Weights of a small GPT-style language model, trained from scratch on English Wikipedia.
Size: 13 layers, 10 heads of 64 (5 for keys and values), 39.8M parameters.
Architecture: RMSNorm before each block, no biases in attention or MLP.
Training: 440M tokens, 13434 steps.
Each number is 200 + 40 x the weight over the matrix's rms, rounded and kept within 0 to 999. Layers, rows and columns count from 0.

# layer 10 attention key, 320x448, rms 0.0183, rows 12-40, columns 0-111
174,235,209,221,222,237,154,194,167,191,277,179,175,222,197,245,227,187,251,221,215,208,180,235,206,187,235,200,204,184,197,237,196,216,247,210,202,226,183,252,154,191,212,219,177,221,210,191,163,180,182,141,188,207,212,179,202,251,196,190,174,257,215,236,159,206,180,229,195,260,172,179,165,150,235,164,214,226,195,199,236,206,194,172,207,197,222,197,257,201,179,185,156,185,226,209,216,216,208,226,195,177,197,185,179,224,174,235,234,256,191,233
196,275,173,208,193,216,187,239,231,217,212,215,229,188,146,146,231,215,160,209,129,192,208,199,171,213,322,210,209,225,202,184,179,236,268,223,187,229,131,168,178,222,242,206,151,173,160,185,181,205,204,203,179,200,199,169,221,221,273,156,187,214,211,282,186,186,180,148,225,182,271,220,163,107,216,228,196,173,160,196,240,206,184,250,140,192,200,202,203,203,242,214,212,215,201,190,181,152,180,230,261,127,249,234,182,193,261,206,218,173,170,172
150,169,173,164,180,196,104,216,190,223,170,169,229,207,269,267,224,185,200,240,270,219,205,213,239,178,162,227,247,162,288,142,214,190,162,189,211,282,207,196,243,159,119,205,198,154,263,151,296,129,255,267,229,217,233,238,157,159,241,222,172,217,186,240,168,243,217,220,240,238,178,117,251,191,149,162,247,158,252,145,199,185,170,261,192,222,246,170,215,206,144,88,219,174,215,235,199,243,229,202,231,198,226,193,190,171,143,207,170,179,144,177
161,220,261,170,169,199,243,203,169,201,177,204,171,246,189,250,204,201,196,279,170,224,181,200,177,132,173,234,226,154,247,216,185,191,219,248,179,182,232,132,267,159,128,207,217,162,163,168,191,128,190,190,215,197,222,173,168,279,57,263,182,185,174,202,185,196,209,256,163,240,150,201,248,225,221,176,248,173,235,202,232,221,228,167,277,182,267,207,202,109,165,210,198,177,211,189,275,219,195,170,185,273,228,204,176,200,191,214,223,238,262,227
224,162,202,169,144,203,208,176,157,205,163,193,204,228,197,271,128,166,251,291,180,209,186,167,176,267,149,198,196,131,256,180,210,185,212,259,241,206,145,210,232,186,191,233,216,215,219,200,222,179,202,137,177,167,238,191,186,195,144,194,121,221,179,146,176,188,219,181,169,215,222,260,183,183,248,202,222,172,187,229,200,245,212,128,183,217,178,204,154,152,185,231,199,174,183,197,198,214,244,208,207,267,235,246,195,164,218,213,163,143,211,211
240,233,153,175,169,152,226,218,282,216,221,191,224,148,294,168,180,269,293,188,256,173,145,288,167,223,241,164,184,217,212,202,234,193,177,277,217,158,129,155,172,156,219,223,201,186,218,168,209,186,207,196,177,187,157,162,213,167,208,171,225,199,191,210,237,162,221,233,189,135,156,154,258,217,188,219,211,202,149,212,171,109,190,210,114,216,207,257,143,206,222,204,216,211,222,219,166,274,324,212,185,141,211,226,217,219,169,200,201,233,219,168
206,110,218,136,149,187,197,191,243,222,108,224,193,289,187,222,225,195,232,192,192,181,176,153,192,170,113,217,228,84,256,177,235,198,237,106,134,258,216,203,213,170,114,192,189,204,195,140,187,220,194,182,194,208,185,292,202,171,197,178,143,176,265,163,195,172,160,268,184,215,230,252,223,115,164,119,213,218,208,176,225,213,204,215,264,182,281,225,183,198,221,220,171,209,169,245,163,245,246,214,185,202,275,165,186,135,210,124,207,216,174,210
233,229,253,241,192,224,209,216,194,147,271,191,143,288,160,226,217,162,250,235,255,182,232,154,180,128,181,180,197,195,165,188,187,144,216,207,157,214,212,196,267,181,225,197,233,213,189,298,136,210,153,190,256,205,168,220,210,198,127,222,247,190,239,193,192,213,245,193,181,273,197,179,209,191,256,209,260,187,229,233,146,229,187,153,248,196,101,180,236,192,149,178,229,211,192,180,258,137,187,170,206,237,221,136,184,196,214,197,198,208,180,245
199,195,199,180,234,285,190,163,341,252,218,160,160,203,223,246,201,251,300,261,213,183,164,352,170,253,48,149,216,272,206,177,268,235,210,132,112,252,137,244,133,103,187,241,155,232,171,223,177,180,163,214,206,173,195,221,150,223,138,188,185,207,209,174,180,118,227,250,219,191,131,192,130,94,207,169,200,245,156,230,195,173,127,173,138,133,201,148,126,280,210,146,266,165,196,191,165,279,198,215,220,151,199,157,224,175,156,169,235,184,189,247
199,207,278,272,202,247,247,134,312,146,152,213,120,231,207,279,202,259,186,243,221,258,184,264,167,209,190,282,194,136,226,145,117,179,161,211,150,228,235,258,71,187,167,188,242,278,243,215,169,288,145,307,260,175,179,259,152,211,161,226,190,190,263,170,173,213,216,276,219,270,186,236,238,244,250,223,251,154,224,217,226,189,167,283,196,196,220,257,1,205,307,201,229,213,163,220,163,211,77,215,245,240,207,188,206,100,180,115,224,193,243,301
132,187,188,247,145,133,110,222,170,368,232,241,174,202,172,115,183,196,332,195,218,236,195,318,205,179,269,139,254,258,241,277,221,172,222,241,168,162,190,205,213,112,171,216,181,171,180,133,144,204,246,315,124,242,256,174,217,193,210,171,212,205,166,192,153,233,154,136,163,202,242,205,176,224,36,218,246,190,202,205,223,191,231,204,210,135,273,271,141,263,205,142,97,239,195,293,177,245,220,263,65,220,191,204,150,105,146,377,191,166,212,274
149,184,254,188,125,288,191,155,203,145,301,231,188,188,256,126,177,203,47,268,170,231,174,203,225,158,362,184,146,131,201,232,230,192,248,296,118,252,193,147,138,423,205,225,195,238,231,204,248,254,168,213,185,178,232,194,197,221,130,208,282,206,171,92,227,252,210,237,196,162,327,144,210,126,198,229,250,162,172,207,229,335,243,267,172,254,246,229,210,257,262,151,272,203,189,168,165,231,119,178,170,188,168,189,211,200,97,133,200,177,193,166
299,197,186,191,287,210,166,163,38,240,127,224,267,155,238,177,195,174,154,339,217,308,148,246,171,209,135,139,214,122,181,196,236,200,189,228,195,162,222,300,259,283,76,186,206,215,225,133,203,81,247,174,88,213,238,245,120,241,183,235,351,159,234,239,200,131,179,139,92,281,124,298,158,67,208,119,275,199,263,275,162,246,269,207,226,224,185,169,85,262,151,220,270,197,215,234,226,194,234,143,253,0,172,235,204,180,155,127,214,258,213,168
314,269,99,153,43,242,180,192,299,116,216,198,292,342,236,234,122,120,242,214,184,234,138,318,195,185,222,235,192,236,105,191,144,239,239,165,257,98,244,253,227,193,125,256,234,222,262,237,254,169,186,268,183,175,278,209,197,254,247,186,172,211,181,328,185,248,214,291,219,177,230,270,157,229,218,130,259,216,235,295,200,208,177,189,233,156,104,155,270,165,259,185,194,243,254,206,245,73,228,95,271,120,120,240,220,211,275,273,284,104,301,164
203,227,146,161,158,263,177,251,234,114,326,219,160,166,297,104,251,197,184,244,268,70,228,240,209,201,112,179,223,245,264,216,278,215,131,267,266,279,273,258,100,98,250,208,189,233,296,127,214,136,303,257,184,293,181,116,228,295,188,200,163,268,236,270,194,211,197,109,115,182,256,142,265,0,238,174,232,296,206,187,198,341,158,168,245,302,345,235,199,259,137,246,241,179,212,228,218,187,195,130,169,118,133,168,217,143,298,161,249,196,173,184
256,213,237,213,13,119,73,180,265,105,246,153,262,290,215,135,117,161,214,147,185,124,203,249,155,186,234,269,182,200,173,213,130,229,191,166,234,157,234,138,164,93,253,199,182,282,127,198,166,144,128,172,237,246,189,146,177,179,251,231,205,257,178,164,211,205,146,216,92,210,303,154,198,143,254,264,211,177,86,223,212,276,204,213,236,167,179,192,197,140,189,203,184,288,241,166,163,63,221,209,227,192,195,58,227,210,224,204,193,228,173,209
201,182,141,200,256,233,243,198,171,239,184,160,241,191,111,141,189,270,153,182,225,11,126,171,162,375,211,225,133,170,204,223,115,252,210,214,179,209,249,214,199,143,206,251,208,259,257,140,239,217,249,264,149,238,168,188,235,189,239,228,223,182,212,153,157,234,192,254,228,252,173,225,203,173,132,223,162,160,246,203,227,316,241,187,185,68,210,303,74,261,169,240,195,237,235,170,255,104,91,167,276,182,160,56,203,218,184,375,136,223,263,198
207,160,335,196,195,194,242,204,127,189,166,269,179,318,75,30,208,208,207,253,144,186,218,160,195,248,161,153,156,157,183,134,217,154,110,114,248,200,249,148,197,219,220,212,212,240,261,276,163,229,171,198,208,183,128,201,205,199,253,180,226,201,189,241,253,202,247,155,186,211,164,204,223,139,176,199,175,262,147,271,182,191,178,244,147,271,182,221,292,169,75,259,219,184,209,111,97,232,145,163,304,246,211,212,219,295,169,158,284,235,173,211
250,149,200,172,106,387,181,158,211,171,185,239,253,111,231,124,272,201,301,118,204,250,223,177,237,162,97,153,150,154,135,173,141,210,152,287,288,229,176,168,211,115,149,229,271,240,195,283,236,114,155,185,152,193,243,196,186,341,235,264,325,235,129,249,282,221,216,148,157,119,141,256,117,239,294,226,249,117,224,214,244,237,78,154,269,185,235,197,154,215,199,239,275,134,186,191,238,199,161,186,201,224,246,241,228,277,210,226,251,187,146,226
152,332,216,165,307,157,138,187,261,193,192,199,122,147,80,73,329,280,298,231,246,154,204,253,162,151,162,158,192,286,158,135,265,170,237,167,233,125,252,180,284,150,194,277,227,106,146,209,283,159,193,187,169,186,156,185,194,151,229,228,225,263,216,287,220,187,263,63,236,238,288,236,144,242,193,191,167,191,226,207,249,106,78,292,182,202,212,101,178,192,166,273,147,238,213,101,196,231,240,189,194,118,146,109,194,140,174,343,245,229,223,151
186,169,198,192,182,201,212,202,217,177,210,194,190,212,188,176,205,214,180,205,190,203,207,215,204,198,187,208,217,188,197,202,179,216,206,202,195,198,196,217,177,212,199,173,176,202,218,223,196,155,199,209,225,228,203,204,217,212,179,212,176,214,215,178,179,212,199,217,156,241,217,212,234,219,194,210,180,188,222,171,183,194,184,186,190,186,176,217,181,219,200,203,223,227,207,192,166,197,216,186,190,211,189,215,205,192,180,206,192,176,207,202
201,154,181,217,206,177,160,207,185,193,192,249,184,187,179,177,203,196,252,263,203,204,164,206,177,181,140,172,193,170,232,224,185,190,217,209,153,226,173,199,211,158,222,192,205,192,179,232,204,219,202,229,185,215,183,209,192,189,130,199,226,212,159,185,189,213,197,217,186,253,211,189,188,191,202,216,218,168,211,196,185,172,208,210,221,196,231,190,190,243,193,179,247,225,172,195,224,227,154,182,191,152,185,202,215,195,177,237,215,213,210,195
222,215,241,205,228,202,194,195,201,183,189,217,200,228,198,212,217,187,204,233,167,189,178,178,200,177,196,188,188,186,213,186,203,209,183,167,177,191,209,193,162,166,171,230,200,203,195,231,192,192,177,191,199,198,207,209,227,179,218,195,156,187,197,195,191,194,204,195,149,237,199,192,192,197,226,197,205,172,205,192,206,197,163,197,249,224,189,204,197,231,189,169,234,194,196,216,201,226,207,223,195,220,202,195,201,191,182,185,191,210,236,223
230,201,215,208,176,198,235,203,221,161,223,190,186,208,244,223,176,211,218,165,182,182,232,203,216,175,212,186,200,209,218,200,203,214,207,198,177,205,210,182,187,192,165,219,137,245,237,196,200,235,159,211,200,210,194,187,212,175,205,189,182,211,162,182,187,200,192,171,173,169,179,204,196,205,218,175,174,167,237,195,223,209,183,194,174,166,186,207,197,237,186,175,212,197,237,200,204,199,178,195,199,227,186,230,185,209,218,164,213,191,198,243
229,182,193,222,163,250,189,181,166,182,235,189,178,208,215,194,185,174,175,171,230,190,199,179,185,159,228,190,198,186,237,225,209,182,213,198,256,213,204,235,238,197,199,207,235,195,208,197,174,201,173,244,200,188,192,172,187,235,108,166,227,203,174,138,168,185,235,158,211,205,210,200,228,123,220,209,238,169,204,195,239,177,216,204,220,215,187,180,188,214,205,203,228,189,187,168,219,230,174,137,226,229,225,202,197,222,199,151,228,238,171,171
222,203,205,218,211,200,265,173,214,210,193,221,219,229,189,239,223,189,159,182,197,164,200,166,212,231,221,190,217,200,182,229,199,215,208,203,184,177,198,194,153,198,199,204,202,229,214,211,186,212,210,220,222,220,210,160,205,222,199,205,194,176,194,206,213,180,190,198,158,195,191,224,209,186,171,234,216,223,201,187,191,187,243,183,197,183,212,201,220,248,183,230,158,230,179,207,163,171,159,214,191,248,193,178,231,228,173,201,199,147,226,170
168,181,130,177,209,209,247,172,217,218,191,210,261,207,162,196,193,200,176,218,179,171,184,166,204,206,187,169,201,160,183,161,199,224,194,205,227,191,211,210,154,190,193,190,188,169,173,246,208,214,225,196,240,201,245,196,190,206,219,221,186,208,169,190,221,215,194,233,154,213,199,213,225,215,181,209,197,198,216,212,213,231,231,217,206,153,132,152,226,205,186,232,187,220,180,214,195,207,202,218,194,241,188,225,239,222,207,220,187,189,206,183
224,185,188,185,193,184,229,197,193,186,181,238,205,247,147,218,209,187,201,215,182,136,202,152,181,185,227,191,229,211,191,203,199,236,162,199,217,152,235,204,148,227,233,181,209,172,220,252,210,250,201,221,204,212,207,190,214,137,164,188,215,196,211,153,214,166,226,203,235,182,211,225,161,202,179,239,197,175,199,201,212,198,223,235,221,206,177,194,210,222,182,199,212,239,228,230,230,192,162,182,180,180,208,188,228,214,180,160,219,151,233,179
195,175,209,222,170,177,123,208,157,192,177,210,192,194,242,216,235,221,236,268,209,220,244,206,182,155,109,236,196,190,220,220,196,223,218,222,207,216,187,211,178,172,179,191,206,146,212,212,181,208,184,206,197,206,206,209,187,169,194,204,161,219,217,223,187,210,189,209,162,217,152,212,218,212,233,134,235,191,225,213,227,157,219,177,228,185,247,206,160,196,191,173,180,198,202,247,215,220,205,225,180,217,224,166,195,168,204,193,205,178,204,203